Part of a small language model's weights: vocabulary 1024, capped logits.
Each number is 128 + 24 x the weight over the matrix's rms, rounded and kept within 0 to 255. Layers, rows and columns count from 0.

# layer 5 attention query, 96x96, rms 0.213, rows 7-31, columns 0-95
[[133 125  97 128 140 126 154 120 115 135 132 119 102 113 154 144 118 137 103 136 133 113 102 111 118 131 108 158 154 148  99 168 122  85 111 128 133 127 122 123 118 106 115 110 116 137 139 137 111 146 125 146 153 140 132 107 159  97 116 116 147 133 102 109 131 120 146 127 106 129 137 113 144  99 127 140 148 115 120 108 115 120 141 136 165 132 141 119 117 163 137 151 126 124 143 127]
 [124 152 131 137 120 128  90 130 129 142 124 126 119 116 109 112 150  83 128 118 164 126 132 146 100 120 112 111 122 138 138 114 122 159 128 118 173 134 148 126 116 150 159 120 136 135 105 113 129 108 125 110 139 119 103 138 153 108 127 153 172 116 100 112 136 124 152 171 158 144 111 136 130 116 142 127 122 122 129 138 111 118 121 140 149 143 153 124 138 123 145 100 131 130 115 132]
 [150 133 167 145 112 137 126 116 125 108 137 127 128 142 105 130 111 149 136  85 119  83 136 118 116 100 156  95 132 133 118  93 120 133 145 130 120 139 144 140 147 132 128 135 120 101 145 134 102 102 114 119 130 147 109 100 124 143 130 131 104 115 123 118 136 108 143  94 106 149 166 120 157 153 130 110 126 119 132 135 108 119 161 143 148 146 117 102 132 146 148 152 178 119 134 124]
 [112 137 150 126 138 118 149 111 109 108 147 112 129 127 124 167 117 108 124 156 154 110 127 134 134 140 121 123 134 153 146 131 130 141 152 136 170 121 122 137 128 135 105 142 135 124 153 125 127 126 131 145 153 131 116 131 134 174 126 159 125  92 106 130 146 132 121 128 123 145 144 126 143 143 125 142  96 153 153 130 115 112 163 130 110 164 113 126 140 151 121 121 129 128  94 135]
 [129 119 142 123 159 127 136 164 107 111 121 110 139 171 100 129 138 118 120 145 147 133 135 131 120 125 100 175 157 141 119 133 108 137 117 146 155 143 121  98 135 129 157 144 152 140 150 129 114 139 147 154 123 136 127 143  92 148 117 128 114 129 137 138 124 161 120 125 149 143 114 124 103 109 119 136 127 132 142 128 107 139 144 137 134 127 103 111 156 174 131 151 138 138 145 119]
 [143 142 126 132 121 117 110 117 131 143 128 114 113 131 157  75 117 122 134 134 117 119 127 164  82 130 127 115 138 132 140 147 105 110 143 119 109 134 153 138 127 132 132 122 124 126 142  95 124  92 125 132 128 124 115 137 105 132 110 128 133 155 168 120 160 137 153 132 110 147 118 150 101 124 155 111 128 148  96 140  96 129 133 116 122 124 143 122 135 118 141 127 142 130  97 128]
 [134 138 104 131 146 133 147 131 125 100 125 154 157 133 151 101 109 130 164 128  95 122 136 116 144 140 123 136 102 101 153 115 125 155 120 150 154 131 105 113 109 143 155 121 165 126 143 115  92  96 118 147 107 128 140 163 111 156 127 132 129 150 107 124 123 151 117 115 122 144 161 135 148 100 135 124 138 146 130 123 121 149 148 145 141 126 105 132 102 146 125 107 115 152 182 170]
 [155 132 128 138  97 158 130 101 103 118 118 184 134 121 116 127 107 132 131 138 150 100 150 132 158 134 146 136  95 132 167 115 124 104 120 119 128 107 104 122 103 129  93 141 141 120 114 134 137 134 150 140  97 133 120 108 115 149 141 123  99 118 129 121 150 139 104 141  86 132 122 158 127 117 122 117 137 123 131 113 149 132 123 119 118 177 143 137 139 100 138 137 108 104 107 128]
 [117 130 152 140 113 133 135 171 112 141 110 106  77 140  93 102 161 115 115 143 120 118 139 157 138 105 125 123 114 124 128  95 131 118 112 125 101 126 138 132 109 137 120 110 162 124 137 148  96 143 113 156 108  84 108 137 142 108 129 131 138 152 132 117 139 145 129 137 125 131 106 121 144 147 115 124 140 123 157  94 159 130 130 109 123 122 111 140 118 150 141 143 130 120 123 146]
 [140 149 120 135 134 135 114 133 150 101 128 134 151 140 162  84 116 133 122 124 118 136 160 119 111 141 143 143 120 143 119 129 128  94 138 157 117 115 158 127 152 102 128 129 113 101 129 158 138 115 161 129 131 166 134 140 102 130 134 107 186 128 138 121 124 126 114 138 130 124 119 121 151 109 145 131 115 137 119 143 167 131 140 123 130 154 121 128 115 118 141  99 111 104 120 132]
 [102 121 143 134  94 121  81 130 136 157 143 126 142 161 139 142 140 136 153 166 129 125 100 131 145  94  97 117 112 166 119  89  96 137  88 130 110 103 104 130 142 115 145 154 126 123 125  74 140 147 142  82 124 154 135 141 108 128 111  98 119  95 165 114 122 131 111 151 164 122 142 143 153 143 151 140 136 124 139 140 114 155 133 117  93 133 109 143 158 128 134 128 150 120 113 140]
 [110  85 126 128 125 131 116 131 144 115 109 152 138 129 110 130  85 121 140 129 147 123 126 172  98 142 104 141 118 138 103 147 117 119 132 171  97 125 118 151  92 114 119 119 108 125 127 112 118  91  94 127 110 116 111 112 144 115 147 128 128 153 124 143 105 124 129 121 149 126 142 155 142 116 130 131 117 146 130 138 134 137 122 119 110 130  89 139 130 125 123 111 134 101 120 154]
 [103 124 141 139 176 127 139 133 127 126 132 118 116 139 133 148 150 139 137 123 137 118 126 107 130 127 137  95 110 136 128 144 151 139 137 130 124 126 146 122 138 122 152  95 138 139 118  85 154  76 146 165 152 145  97 149 138 138 125 114 165 145 118 114 124 157 116 153 161 120 120 122 131 135 143 115  76 159 129 121 108 128 128 112 140 136 111 141 137 143 118 136 107 108 166  99]
 [136  81 124 171 145 147 122  87 145 124 138 112 132 165  98 133 105 132 122 110 110 152 118 116  90 122 139 131 121  99 118 134 111 125 129 138 124 138 141 137 150 113 171 145  96 126 129 103 108 149 143 115 115 131 129 143 129 118 107 114 183 104 133 120 129 119 146  87 113 149 126 132  84 116 142 161 144 125 149 158 131 114 107 114 142 110  96 118 126 116 121 124 116  93 144 120]
 [134 143 118 143 106 142 140 144  85 126 141 138 131 156 137 112 151 137 119 124 102 123 139 139 151 143 133 143 118 148 125 119 126 119 133 135 118 149  99 113 144 137 119 146 139 146  99 137 138 144 132 126 169 121 110 173 143 139 160 115 137  99 106 108 118 144 140 134 144 110 116 165 151  95 106 143 100 168 103 128  79 139 126 152 117 155 135 132 133 145 148 129 114 109  88 148]
 [153 135 144 152 125 148 139 149 155 116 116 159 114 110 121 141 129 112 112  96 145 121 121 117 130 111 116  91 121 121  98 126 140  80 118  98 111 124 101 102 137 107 103 111 138 110 127 120 136  98 140  86 145 137 128 129 163 162 116 117 110 122 129 131 151 132 127 111 124 128 123 143 140 107  97  92 163 130 131 164 143 137 111 118 125 106  89 136 137 111 111  92 135 124 118 151]
 [106 113 148 136 144 128 128 128 153 159 119 137 137 126 132 140 130 115  98 125 100 124 148 123 144 122 114 137 176 131 121 176 118 111 131 126 147 156 136 122 158 141 142  81 133 124 107 104 123 127 134 133 121 122 120 141  97 126 156 142 131 155 117 111 135 145 138 127 154 153 130 133 121 124 137 110 150 137 122 124 119 120 113 120 104 130 157 127 135 136 127 147 132 140 123 133]
 [127 118 118 119 156 118 134 135 107 133 118 139 119 122 133 142 136 171 130 117 115 136 138 111 129 158 113 151 124 156 143 118 143 121  95 145 134 120 122 121 149 128  97 150 147 127 120 128 128 127 117 137 161 119  87 115 130 119 120 126 150 128 151 106 115 136 113 143 144 170 128 118 142 124 116 100 110 124 103 123 132 125 129 117 129 126 104 111 146 162 112 177 141 150 149 112]
 [ 91 128  99 127 128 137 120 106 131 140  93 141 152 123 125 147 126 133 125 125 141 122  94 123 175 130 132 137 102 133 127 155 125 147 147 129  93  76 129 100 138 145 122 145 161 121 101 113 141 137 143 130 116 157 173 139 140  99 148 120 108 125 143 115 123 156 115 132 131 117  93 116 129 135 125 137 123 174  93 100 116  96  80 150 133 116 152 132 119 131 138 147 114 132 143 116]
 [129  84 148 113 129 123 140 158 111  87 138 123 142  96 120 130 108 168 118 153 128 113 133 147 133 133 136 101 119  80 123 122 138 123 101 139 121 122 136 145 112 111 102 128 132 136 123 133 150 113 128 157 124 101 110 136 125 124 145 133 139 108 124  97 114 134 133 116 143 173 143 125 125 129 140 135 114 106 145 134 102 123 146 113 140 144 126 136 135 145 129 110 117 113 128  91]
 [124 100  82 129 112 125 157 133 147 101 110 109 134  97 120  85 143 116 122 101 102 131 119 116 113  83 159 138 128 138 103 135 121 108 133 137 133 130 122 146 111  89 135 114 140 122 110 118 131 145 126 164 125 136 155 126 146 138 146 108 127 104 109 118 111 108 103 112 107 121 150 108 138 117 164 107 130 122 115 147 158 124 128 135 132 146 127 104 138 136 119 152 149 130 117 127]
 [160 147 131 125  85 132 120 148 114 125 109 139 139 124 116 134 111 133 108 150 126 116 141 121 146 121 132 118 127 164 116 112 158 125 150 117 126 143 136 125 107 137 138 124  84 124 141 113 122 125 137  91 117 160 130 184 131 159 134  93 103 136 125 116 138 124 122 127 127 102 127 152 127 153 107 142 139 130 148 124 149 108 117 130 121 121 138 138 139 163 137 145 146 163 138 117]
 [115 147 134 144 127 160 117 115 124 136 137 137 135 100 123 131 127 154 139 130 129 131 171 132 118 106 105 144 140 154  77 137 131 129 149 133 138 147 131 135 119 113 135 139 140 125 122 132 107 124 133 136 123 113 165 161 139 106 136 130 147 136 146 103 149 126 158 119 150 118 136 138 132 123  99 137 123 110 140 125 131 128 150 142 158 134 125 100 129 106  78 150 114 123 112 166]
 [128 111 152 147 125 113 131 111 104 147 178 101 125 112 125 124 150 154 178 156 155 129 114 113 130 131 131 142 123 104 123 130 147 116 126 114 135 107 131 114 132  93 129 148 134 148 124 113 123 124 102 130 110 117 140 150 121 136 135 131 117 132 138 136 115 142 146 109  86 125 138 117 130 107 154 118 145 123 143 136 113 131 134 115 129 140 106 134 102 130 171 132 133 139 130 160]
 [139 122 113 165 134 133 108 155 132 129 125 105 113 116 108 136 142 138 133 112 114 115 123 150 128 104 139 142 125  98 103 127 137  99 121 138 140 145 154 165 152 104  94 140 117 160 172 115 143 137 150 155 140 165 134 118 139 110 125 162 111 129 145 114 127 157 105 122 101 128 131 141 120 117 154 120 125 124 163 127 127  96 133 119 114 115 135 138 127 132 129  95 153 154 166 143]]
# layer 5 attention key, 96x96, rms 0.216, rows 7-31, columns 0-95
[[123 112  87 115 148 151 126 139 146 113 112 114 118 125 125 107 131 117 137 116 123 108 120 118 121 123 147  96 140 125 126 110  92 153 147 126 181 125 126 157 136 124 154 104 122 131 165 120  99 124 149 125 138 147 126 116 114 119 112 108 137 152  96 110 128 120 105 115 139 153 109 136 142 114 145 125 129 159 132 140 148 106 141 111 112 124  99 159 129 138 118 138 136 160 126 125]
 [108 105 129 118 110 149 130 133 103 111 101 146 136 133 133  90 114 123  98 119 108 121 134 125 121 146 148 112 131 127 124 122 116 109 139 110 122 128 110 131 150 127  97 115 132 142 109 107 117 119 125 138 124 140 140 138 143 119 135 159 147 134 131 119 124 110 111 139 118 133 144 165 100 158 132 113 123 123 133 148 116 120 143 103 118 123 125 123  96 135 141 104 129 123 110 113]
 [136 126 143 132 128 151 103 165 124 129 168 120 108 119 145  74 115 156 129 130 135 143 117 104 118 136 113 103  96 104 136 123 143 147  91 128  75 116 106 145 112  68 118 166 126 149  97 138 120  96 112 146 115 166 114 153 145 110 145 121 112 111 144 109  90 131 157 145 109 132 126 114 133  87 113 124 131  98 113 133  94 146 132 129 132 130  97 135 156 129 140 104 112 105 125 110]
 [140 158 123 119 129 127 160 141 121 134 158 150 133 118 157 144 140 124 135 135 131 125 131 151 163 171 127 117 136 138 157 153 159 157 126 134 148 137 107 140 117 107 143 160 124 163 140 128 147 146 148 144 140 160 133 165 169 124 154 168 138  79 147 113 145 137 166 161 113 128 142 139 152 141 141 162 109 126 131 127 102 151 125 168 151 117 145 142 115 136 162 133 138 105 110 143]
 [110 123 112 123 133 143 104 145 129 131 122 126 166 121 140 123 118 114 174 120 109 137 135 133 147 136 118 131 121 128 130 127 122 158 108 117 148 117 106  80 137 131 147 152 126 124 158 107 131 156 131 139 126 130 113 143 140 136 128 131 114 155 145 101 131 163 120 129 104 128 138 124 108 155 142 115 138 112 152 131 128 128 108 126 121 127 144 127 139 124 131 140 125 143 117 126]
 [133 105 139 140 107 156 116 111 152 114 102 160 124 139  99 109 136 120 137 151 105 116 128 113 110  91 124 137 129 156 136 126 121 126 121 138 148 129 133 141 127 128 153 128 127 120 145 109 108 119 148 152 121 140 115 151 115 121 116 140 138 152 130 140 151 141 127 130 117 112 139 139 112 153 153 133 124 132 137 121 133 123 155 109  86 164 123 125 140 106 139 115 121  80 113 154]
 [128 134 144 142  87 112 137 142 140 131 148 116 131 112 137  96 107 125 136 133 125 135 141 122 120 131  96 109 127 126 150 120 147 117 102 121 134 136 108 112 149 119 126 142 109 104 175 120 114 112 135 150 149 117 141 150 130 155 145 151 153 127 123  95 132 142 130 124 134 131 163 139 147 141 134 121 139  88 151 107 111 128  94 119 131 160 104 136 118 158 129 113 101 125 161 143]
 [136 136 134 109 130 130 143 127 153 129 168 104 114 117 154 108 135 132 129 128 105 117 104 126 115 110 131 161 125 140 132 150 140 104 132 110 116 141 121 110 116 134 133 112  99 153  99 131 123 151 110 142 144 130 128 126 129 120 145 123 106 121 114 130 121 157 146 139  96  96 145 123 127 116 145 144 153 129 102 114 124  93 106 145  99 147 126 139 104 127 124  99 111 114 101 128]
 [126 149 149 153 101 147  89 148 128 163 140 132 149 138 118 132 119 115 159 136 107 127 124 142 117 110 151 120 122 124 128 125 175 129  97 117  99 132 126 129 134 152 155 168 150 108 136 156 131 161 137 128 101 125 129 110 156 113 159 122 129 109 134 139 143 110 133 125 141 133 172 121 137 152 134 130 135 140 124 116 148 111 139 105 131 135 130 114 139 114 136 126  90 145 126 113]
 [142 137 129 159 130 143 146 131 123 121 131 122 122  81 141 128 108 140 127 128 118 116 145 136 114 124 136 109 122 123 121 161 141 170 134 112 139 132 150 156 125 154 111 127 102 154 105 143 114 110 127 134 101  92 125 143 106 110 146 100 132 122 131 145 104 149 125 127 138 119 137 126 105 131 175 123 125 136 109  96 116 121 129 134 113 115 131 117 115 111 123 151 154 160 146 150]
 [117 135 142 107 134 114 128 113 116 120 153 129 135 124 140 127 144 143 179 153 133 137 110 108 110 131 104 121 132 163 130 133 128 130 139 139 116 113 109 134 120 155 137 149 125 151 113  97 139 123 131 146 128 139 170 162 109 119 123 131 156 129 171 146 125 132 116 128 131 127 142 108 130 117 108 146 111 124 112 139 123 126 138 139 171 104 146 125 122 150 122 138 160 159 152 130]
 [131  77 119 126 100 133 124 121 138 128 102 125 135 127 123 119 116 113 133  95 116 132 117 119 111 116 117 131 127 118 145 127 158 116 123 141 100 119 120 156 134 152  97 152 152 146 150 149 123 120 143 106 111 132 155  96 116 127 147 156 133 144 115 127 122 124 125 130 114 123 174 108 125 141 141 132 142 101 111 148 156 146 112 137 109 135 126 136 140 157 142 131 125 114 144 139]
 [100 107 112 114 163 152 129 133 123 115 160 126 122  97 162 155 125 104 141 122 105 102 158 125 153 116 116 125 150 135 136 125 140 134 153 131 135 123 165 141 131 104 145 134 145 123 152 128 113  94 156 132 139 114 109 132 103 124 132 142 154 141 106 118 138 116  92 125 133 124 152 157 132 149 142 108 130 131 120  94 119 123 117 129 122 123 147 124  85 114 116 128 144 146 131 128]
 [137  79 113 163 131 125 128 129 107 127 141 115 124 122 138 146 118 130 151 111 121 133 102 120 115 147 100 116 101 111 114 122 138 146 103 134 111 133 131 101 156 136 132 149 122 133 101 143 153 139 107 156 113 122 112 112 108 101 130 118 137 143 130 132 100 138 127 106 146 165 117 127 114  92 157 152 132 119 118 147 107 149 139 124 115 114 136 133 108 147 147 135 116 100 160 147]
 [113 133 127 113 162 125 103 138 136 135 147 128 126 110 168 149 149 174 136 135 140 110  97 128 150 144 115 101 144 130 115 131 100 126 138 128 129  91 136 121 140 144 109 116 100 164 117 182 154 131 120 124 161 136 124 158 139 128 136 101 150 157 139 166 131 146  94 168 173  91 112 124 139 108 153 150 150 127  82 107  89 134 108 126 159  90 156 136 157 121 166 139 137 161 101 136]
 [133 160  93 128 115 140 117 129 121 138 160 114 119 103 145 121 105 130 169 153 114 127  87 127 133 122 130 140 161 101 129 168 101 126 117 122 114 143 134 134 120 105 144 127 137 129 124 128 119 119 130 141 122 115 152 129 113 115 135 109 122 128 121 161 131 157 129  81 144 124 107 153 122 115 150 131 136 122 120 131 126 154 131 144 140 100 157 124  95  99 115 123 117 136 104 149]
 [127 107 131 142 116 155 153  93 172 130 109 157 141 148 107 153  98 112 139 103  78 139 170 145 144  99 142 106 130 135 162 112 168 115 117 141 113 150 126 125 130 127 116 148 115 101 164 103 109 128 134 124 118 136 122 134 151 139 130 178 118 108  95 101 146 138 145  97 153 137 148 163 108 174 123 128  91 132 143 138 158 110 109 132 111 163 102  96 167 142 106 106 139 125 113 125]
 [135 132 137 111 120 136 138 130 129 131 115 106 117 134 124 116 161 151 131 117 118 130 152 136 136 146 121 118 119 142 139 119 123 111 134 119 132 143 120 116 137 118 164 127 102 111 148 129  77 125 142 121 143 122 131 153 133  96 116 130 151 129 132  86 129 128 110 123 109 122 119 115 133 127 142  86  98 149 125 119  93 145 117 117 171 132 119 129 106 136 130 136 154 118 106 142]
 [ 98 103 145 119 137 118 141 135 126 122 128 151 158 128 123 125 105 155 110 120 139 128 116 135 154 103 131 120 119 164 108 115  92 125 161 124 141 145 129 108 137 145 133 116 116 136 127 128 105 115 138 109 142 103 152 138 100 131  96 126 121 147 135 110 139 124 120 124 141 121 100 122 135 137 129 127 145 141 115  94 174 129 111 158 118 135 131 140 125 129 128 129 114 140 148 139]
 [162 102  91 135 108 105 137 136 115 130 154 135 156 139 152 121 135 140 120 100 159 127 110 135 124 152 112 126 136 106 110 157 124 140 152 130 108 100 163 137 137 122 138 112 107 153  95 154 146 145 155 112  84 143 105 108 119 139 149  86 136 132 147 120 122 120 120 144 136 121 132 133 123 108 118 115 151 147 127 142 106 149 140 152 158 147 148 135 157 120 166  95 128 126 119 122]
 [136 155 132 115 133 161 134 116 122 163 150 128 152 119  95 100 127 118 110 112 143 120 125 148  99 111 106 131 154 121 114 126 146 132 112 103 135 140 151 129 143 138 146 139 114 132 139 115 128 132 139 115 102 148 136 147 124 146 104 123 127  97 115 120 125 136 136 139 150 143 135 135 137 152 138 145 100 130 111 145 148 120 112 130 126 126 144 105 139 150 125 144 122 146 121 129]
 [148 167 120 137 111 129  99 145 134 124 124 129 124 129 126 120 103 122 122 115 119 161 117 105 126 127 155 126  85 147 112 112 173 140 109 142  98 109 136 118 136 128 121 166 127 115 113 144 158 105 156 117 135 130 136 127 152 127 149 147 128  75 114 126 131 123 131 133 126 102 112  99 127 136 105 151 126 123 114 106 116 145 144 141 124 157 129 104 139 140 136 117 132 156 140 110]
 [168 124 143 123 112 120 124 108 108 100 124 112 127 128 109 102 126 124 139 100 121 134 143 144 149 116 120 127 124 143  79 103 139 128 118 111 120 121 125 158 139 101 128 139 132 127 109 133 115 109 112 105 110 116 151 148 143 129 122 144 114 109 126 120 105 136 158 127 122 121 126 146 140 117 141 113 114  99 118 160 143 114 133 120 117 121 107 126 139 136 127 139 105 112 140 157]
 [126 119 134 154 137 119 145 138 136 134 142 144 129 135 156 106 161 145 154 139 155 112 143 164 140 120  92 106 116 133  90 139 102 131 127 129 173 104 121 115  92 127 131  92 123 143 115 101 133 118 140 146 104 121 139 130 118 145 106 126 152 166 138 153 152 108 128 104 129 137 110  93 144 100 131 105 178 123 124 121 131 119 139 126 136 168 154 158 129 138 142 136 125 115 122 143]
 [123 132 132 153 127 112 108 133  97 138 123 110 144 130 150 139 131 111 149 108  97  93 100 127  88 114 103 140 129  90  99 126 160 117 123 153 111 124 175 124 126 122 131 111 104 142 118 110 133 131 136 111 109 129 163 132 128 113 127  94 126 121 146 103 130 130 139 123 149 130 119 137 111 144 146 122 110 128 148 118 135 144 155  93 124 131 118 148 108 133 164 115 124 154 121 129]]
# layer 5 attention value, 96x96, rms 0.316, rows 0-10, columns 0-95
[[141  78 135 118 129 126  58  80 112 101 124 130 114 178 134  80 157 112 134 136 109 127 126 105 146  91 103 147 113  92 150 125 131 102 128 123 129 134 116 157 130 118 126 115 134 108 151 112 142 126 128 147 146 125 138  98 128 100 150 137 120 124 135 125  98 115 137 125 126 143 127 143 120 114 127  85 113 154 123 144 152 130 149 135 173 142 152 127 102 108 160 137 158 190 138 124]
 [175 150 140 125 139 176 131 165 161 125 187 139 123 182 144  89 126 144 103 115 191 140  97 145 125 102 131 145 154 135 159 128 120 134 136  93 147 110  97 112 105 129 121  96 170 119 141  69 126 123  90 149  93 115 128 101 172 166 129 104 128 113  92 106 145 131 113 153  94 116 139 152  94 134  99 140 150 103 126 124 120 150  97  95 130 176  79 125  89 137 166 117  79 124  97 123]
 [118 162 156 148 125 119  63 142 103 125 149 100 170 122 127 159 136  92 137 118 109 116 160 120 141 102 123 149 154 154 169 144 132 124 152 107  81  97 135 141 132 166 128 107 147  92  89  96 155 142 157 129 132 123 101 118 143 157  86 101 151 134 102 126 140 116 121 117 147 111 114  94 165 149 108 111  99 115 109 151  98 154 144 109 157 132 112 166 126 127  80 156 142 119 143 101]
 [ 95 139 182 116 101 138 175 155 115 141  93 131 157 155  95 120  99 140 161 115 137 134  96 171  96 145 172 155 130 159  95 114 108  91 127 165 134 117 118  59  77 136 102 176  83 121 149  83 108 136 119 148 206 143 158 145 177 143 124  83  39 156  95 125 122 103 173 153  92 147 118 100  75 124 148 135 200 103  41 151 133 154  54 104 113 132 123 135 134 145 160 167 118 176  89 163]
 [100 114 130 174 136 142 118 145 142 153 112 128  99  65 100 137 118 154 154 140 121 137 124 118 132 167 103 137 143 105 166 155  87 114 103 139 110 117 149 149  73 149 130  98 134 119 119 116 122 182 125 124 130 123 123 145 139 149 111 145 174 109 102 108 166 121 150 184 157 190 119  91 109 127 130 117  80 118  76 128 130 150 186 114 109 194 120 129 114 116 135 143 140 125 160 123]
 [115 123  84 130 104 149 171 154 144 124 181 126 113 136 141 125 134  97 125 173 159 166 100 117 142 112 162  84 133 107 130 130 134 102 111  90 101 144 166 165 118 111 145 112 140 130 102 149 124 132 103 106  58 168 171 137  79 161 202 134 128 124  94 115 120 158  92  78 147 109 114  46 168 148 144 110 114 119 173  96 153 124 121  90 117 113 119 154 102 122 100 141 100 153 127 125]
 [132 102  95 123 141 116 142 125 107 160 156 119 119 141 116 136 101 129 137  96 119 149 129 148 132 129 110 107 116 140 144 134 128 126 112 118 128 109 125 159 140  91 145 132 127  75 124 167 112 104  96  87  61 169 130 130 134 163 127 137 141 163 137 103 170 176 100 122 116 150 104 141 134 113 139 117 126 143 156 133  99 136 118 145 101 124 154 118 106 140 133 154 111 131 143  90]
 [126  65 137 142 183 122 141 100 110 119 131 143 119 155 156 104  64 159  98 115 102  99 146 120 106 121 119 118  70 125  73 124 104 151 106 192 139 113 112 113 131 132 150 105  79 137 166  98 150 148 154 174 161 172 145 127 132 146 125 105 121 127 123  98  81 147 145 185 124  90 171 153 127 124 107 165 153 136 165 141 122 162  83 147 115 101 177  16 137 142 125 130 132 126 145  88]
 [129 104 145 148 161 129 117 125 100 118 100 170  95 162 120 128  85  89 156 151 127 131  77  97 114 110 126 124  76 164 125 158 136 134 124 146 155 111 140 181 141 134 110 103 165 125  71 166  96 123 130 128 115 147 131 130 110 138 133 143 132 104 100  95 129 139 125 121 181 110 136 172 122 104 121  90 109 145 173  96 148 147 124 128 175 115 128 134 147 175 119 169 161 107 104 119]
 [ 90 149 129 101 142 108 144 139 104 107 111 205 117 159 122 110 155 180 125 125 118 114 145 106  71 139 149 154  87  79 140 126 148 156 127 119 137 120 117 143  94 105 105 117 173 104 149 120  79 118 149  87 130 122 109  86 149 150  94 157 159 170 142 117 120 131 170 177 126 111 156 187 157  73 189 127 143 104  79 129 132  83 125 158 173 143 127  98 124 157 119 100 104 137  93 106]
 [115 167 120 129 146 112 123 167 152  98 113 147 118 140 126 149 151 118 119  78 119 181  85 129 104 134 182 121  95 104 120 136  93 147 129 154  90 154 136 173 124 144 118  95 103 115 104 140 105 169 133  92 128 146 100 121 149 160 116 108 127 132 104 141  92 149 158 121 137 126 148 137 124 135 117  59 131 142 161 124 126 144 148  82 111 159 154  98 141 149 115 118 128 125 131 116]]
# layer 5 attention output (transposed), 96x96, rms 0.275, rows 0-10, columns 0-95
[[135 149 128 112 156 149 150 170 154  94 125 121 190 105 117 141 100 137 101 142 105 135 174 142 115 175 177 104 156 168  85 146 131 159 126 131 135 104 136 118 119 117 128 135 164 123 115 187 122 115 137 113 126 107 105 110 132 150 117 138 134 123 116 127 145 146 128 128 106 115 114  88 122 120 140 161 180  85 117 141 141 146 124 152 109 118 133 125 148 106 109 108 123  72 143 104]
 [ 85 128  89 128 138 136 135  94 119 133  96 131  95  87 127 204 124 157 127 118  50 114 160 143 110 164 141 137 108 145  92 152 137 117 151 133 127 148 163 120 178 138 122 156 125 105  77 153 116 147 202 110 191 112 108 174 111  95 109 134  95 148 148 158 147 118 135 119 154 138 101  88 107 135 124 123  52 160 152 125  93 116 116 192 146  89 153 132 172 107 130 140 165 148 135 139]
 [117  81  46 120 116 104 151 118 187  97  73 163 103 133 133  97 112 132 101  94 120 183 106 124 143 148 113 119  97  97 110 141 141 157 105 155 132 150 110 109 118  83 117 129  82 157 118 146 144 129 109 117 128 150 145 143  91 102 144 141  80 139 111 114  97 151 123 110 112 146 146 104 135 133 137 111 149 131 127 114 109 104 104 152 111 138 119  67  86 148 161 104  95 135  99 127]
 [122 120  65 116 190 157 126 107 139 125 194 113 110  86 154 170  90 117 167 127 118  74 114  59 152 123  71 138 107 125 147 139 148 136 129 118 147 129 122 168 149  83 133 108 170  82 141 127 149 111 144  95 124 125 109 126 130 101 108 113 186 113 131 146 126 128 103 112 171 125 170 160 133 127 132 149  67 120 192 133  87 101 213 108 173 107 182 156 117  99  86  80 114 109 171  83]
 [ 95 177 123 117 118  79 159 144 139  48 133 128 167 183 126  82 133  99 106 126 118 138 111 128 171  88 145 123 130 162 150 122 145 119 122  97 136 130 125 144 167 100 156 170 136 138 111 108 158 142 190 109 137 160 185 136  84 139 107 108 111 134 133 182  96 148 104 110 104  60 128 148  90 107 112 153 142 153 151 124 128  85 108 193 137  84 153 105 115 144 133 144  81 133 143 152]
 [137 124 181 118 124 120 126 152 126 111 103 150 107 134 109 110 149 173  88 113 137 107 113 120 134 156 112 181 117 152 123 127 103 114 103 144 113 161  94 105 127 140  94 146 131 119 159  91 104  89 151 144 133  31  58 158 135  92  91 113 126 145 180 151  95 123 184 165 120 143  97 202  87  85  97 101 101 111 156 140 113 144 126 147  89 153  95 116 115 122 125 147 123 118  99 148]
 [121 114 193 106  99 135 184 167 132  99 114 154 131  89 137 108 161 101 158 155 131 103 148 160 107 125  88 128 141 113 130 133 133 122 146 162 120 144 145 127  96 129 117 130 136 166 140 143 136 145 140 166 165  74 157 167 128  96 101 166 130 134  89 148 118 112 180 154 122 110 121 125 105 130  89 130 116 110 133 113 117 123 171 135 149 128 121  97 152  95 156 106 156 137 107 152]
 [129 210 126 101 124  92 165 114  96 158 138 119 128 100 112 165 192 110 138 107 164 167 146  75 152 113 127 135 163 127 185 135 170 105 134  99 119 148 189 176 120 155 125 109 175  75  79 186 131 147  74  89 106  83 125 136 141 127 134 174 168 149 123 132 146 134 138  59 133 149  85  80 147 131 138  95 126 127  55  90 164  73 179 112 205 166  99 139  90 122 106 124 123 111 153 150]
 [176 185 124 120 103 108 132 121 136 145 143 135 162  94 160 109 158 173 144 113 107 137 182 117 127 141 119 135 159 146  93 100 148  90 109 109  90 155 131 104 119 118 133 136 119 108 161 127 185 114 133 148 135 103 116 148 166 132 131 109 118 175 169 156 159 134 121  87  81 101 148  91 119 139 122 117 178 120 123 158 140 117 154 123  95 144 164 102  97  21 140  76 129 111 104 114]
 [167 121 115 146 136 128  98 125 132 158 149  87 176 120  85 168 126  95 159 160 126 146 154 120 195 125  90  94 136 124 109 140 118 126 125 163 102 142 135 130 154 162 126 116 113 178  99 117 159 144 143 146  88 124 144 122 111  94 138 129  83  48 104 200 174 133 136  68 111 136 133  90 112 184  91 158 136 118 107 133 142 143 124 139 124 109 205 118 154  90  92 173 138 112 150 141]
 [133 157 116 126 155 119  90 110  90 169 114 117 122 136 113 158 125 118 134 181 144  99 138 113 188 137 115 161 163 144 134 139 164 116  89 109 118 120 108  83 106 102 102 135 164 160 148  91 182  89 133 174 136 123 153 134 106 118 150 144 112 145 166 133 112 103 105 118  82 122 118 113 133 119 120 181 138 129 126 120 141  76  81 142 131 105 125 129 111 126 153 162  99 126 164 112]]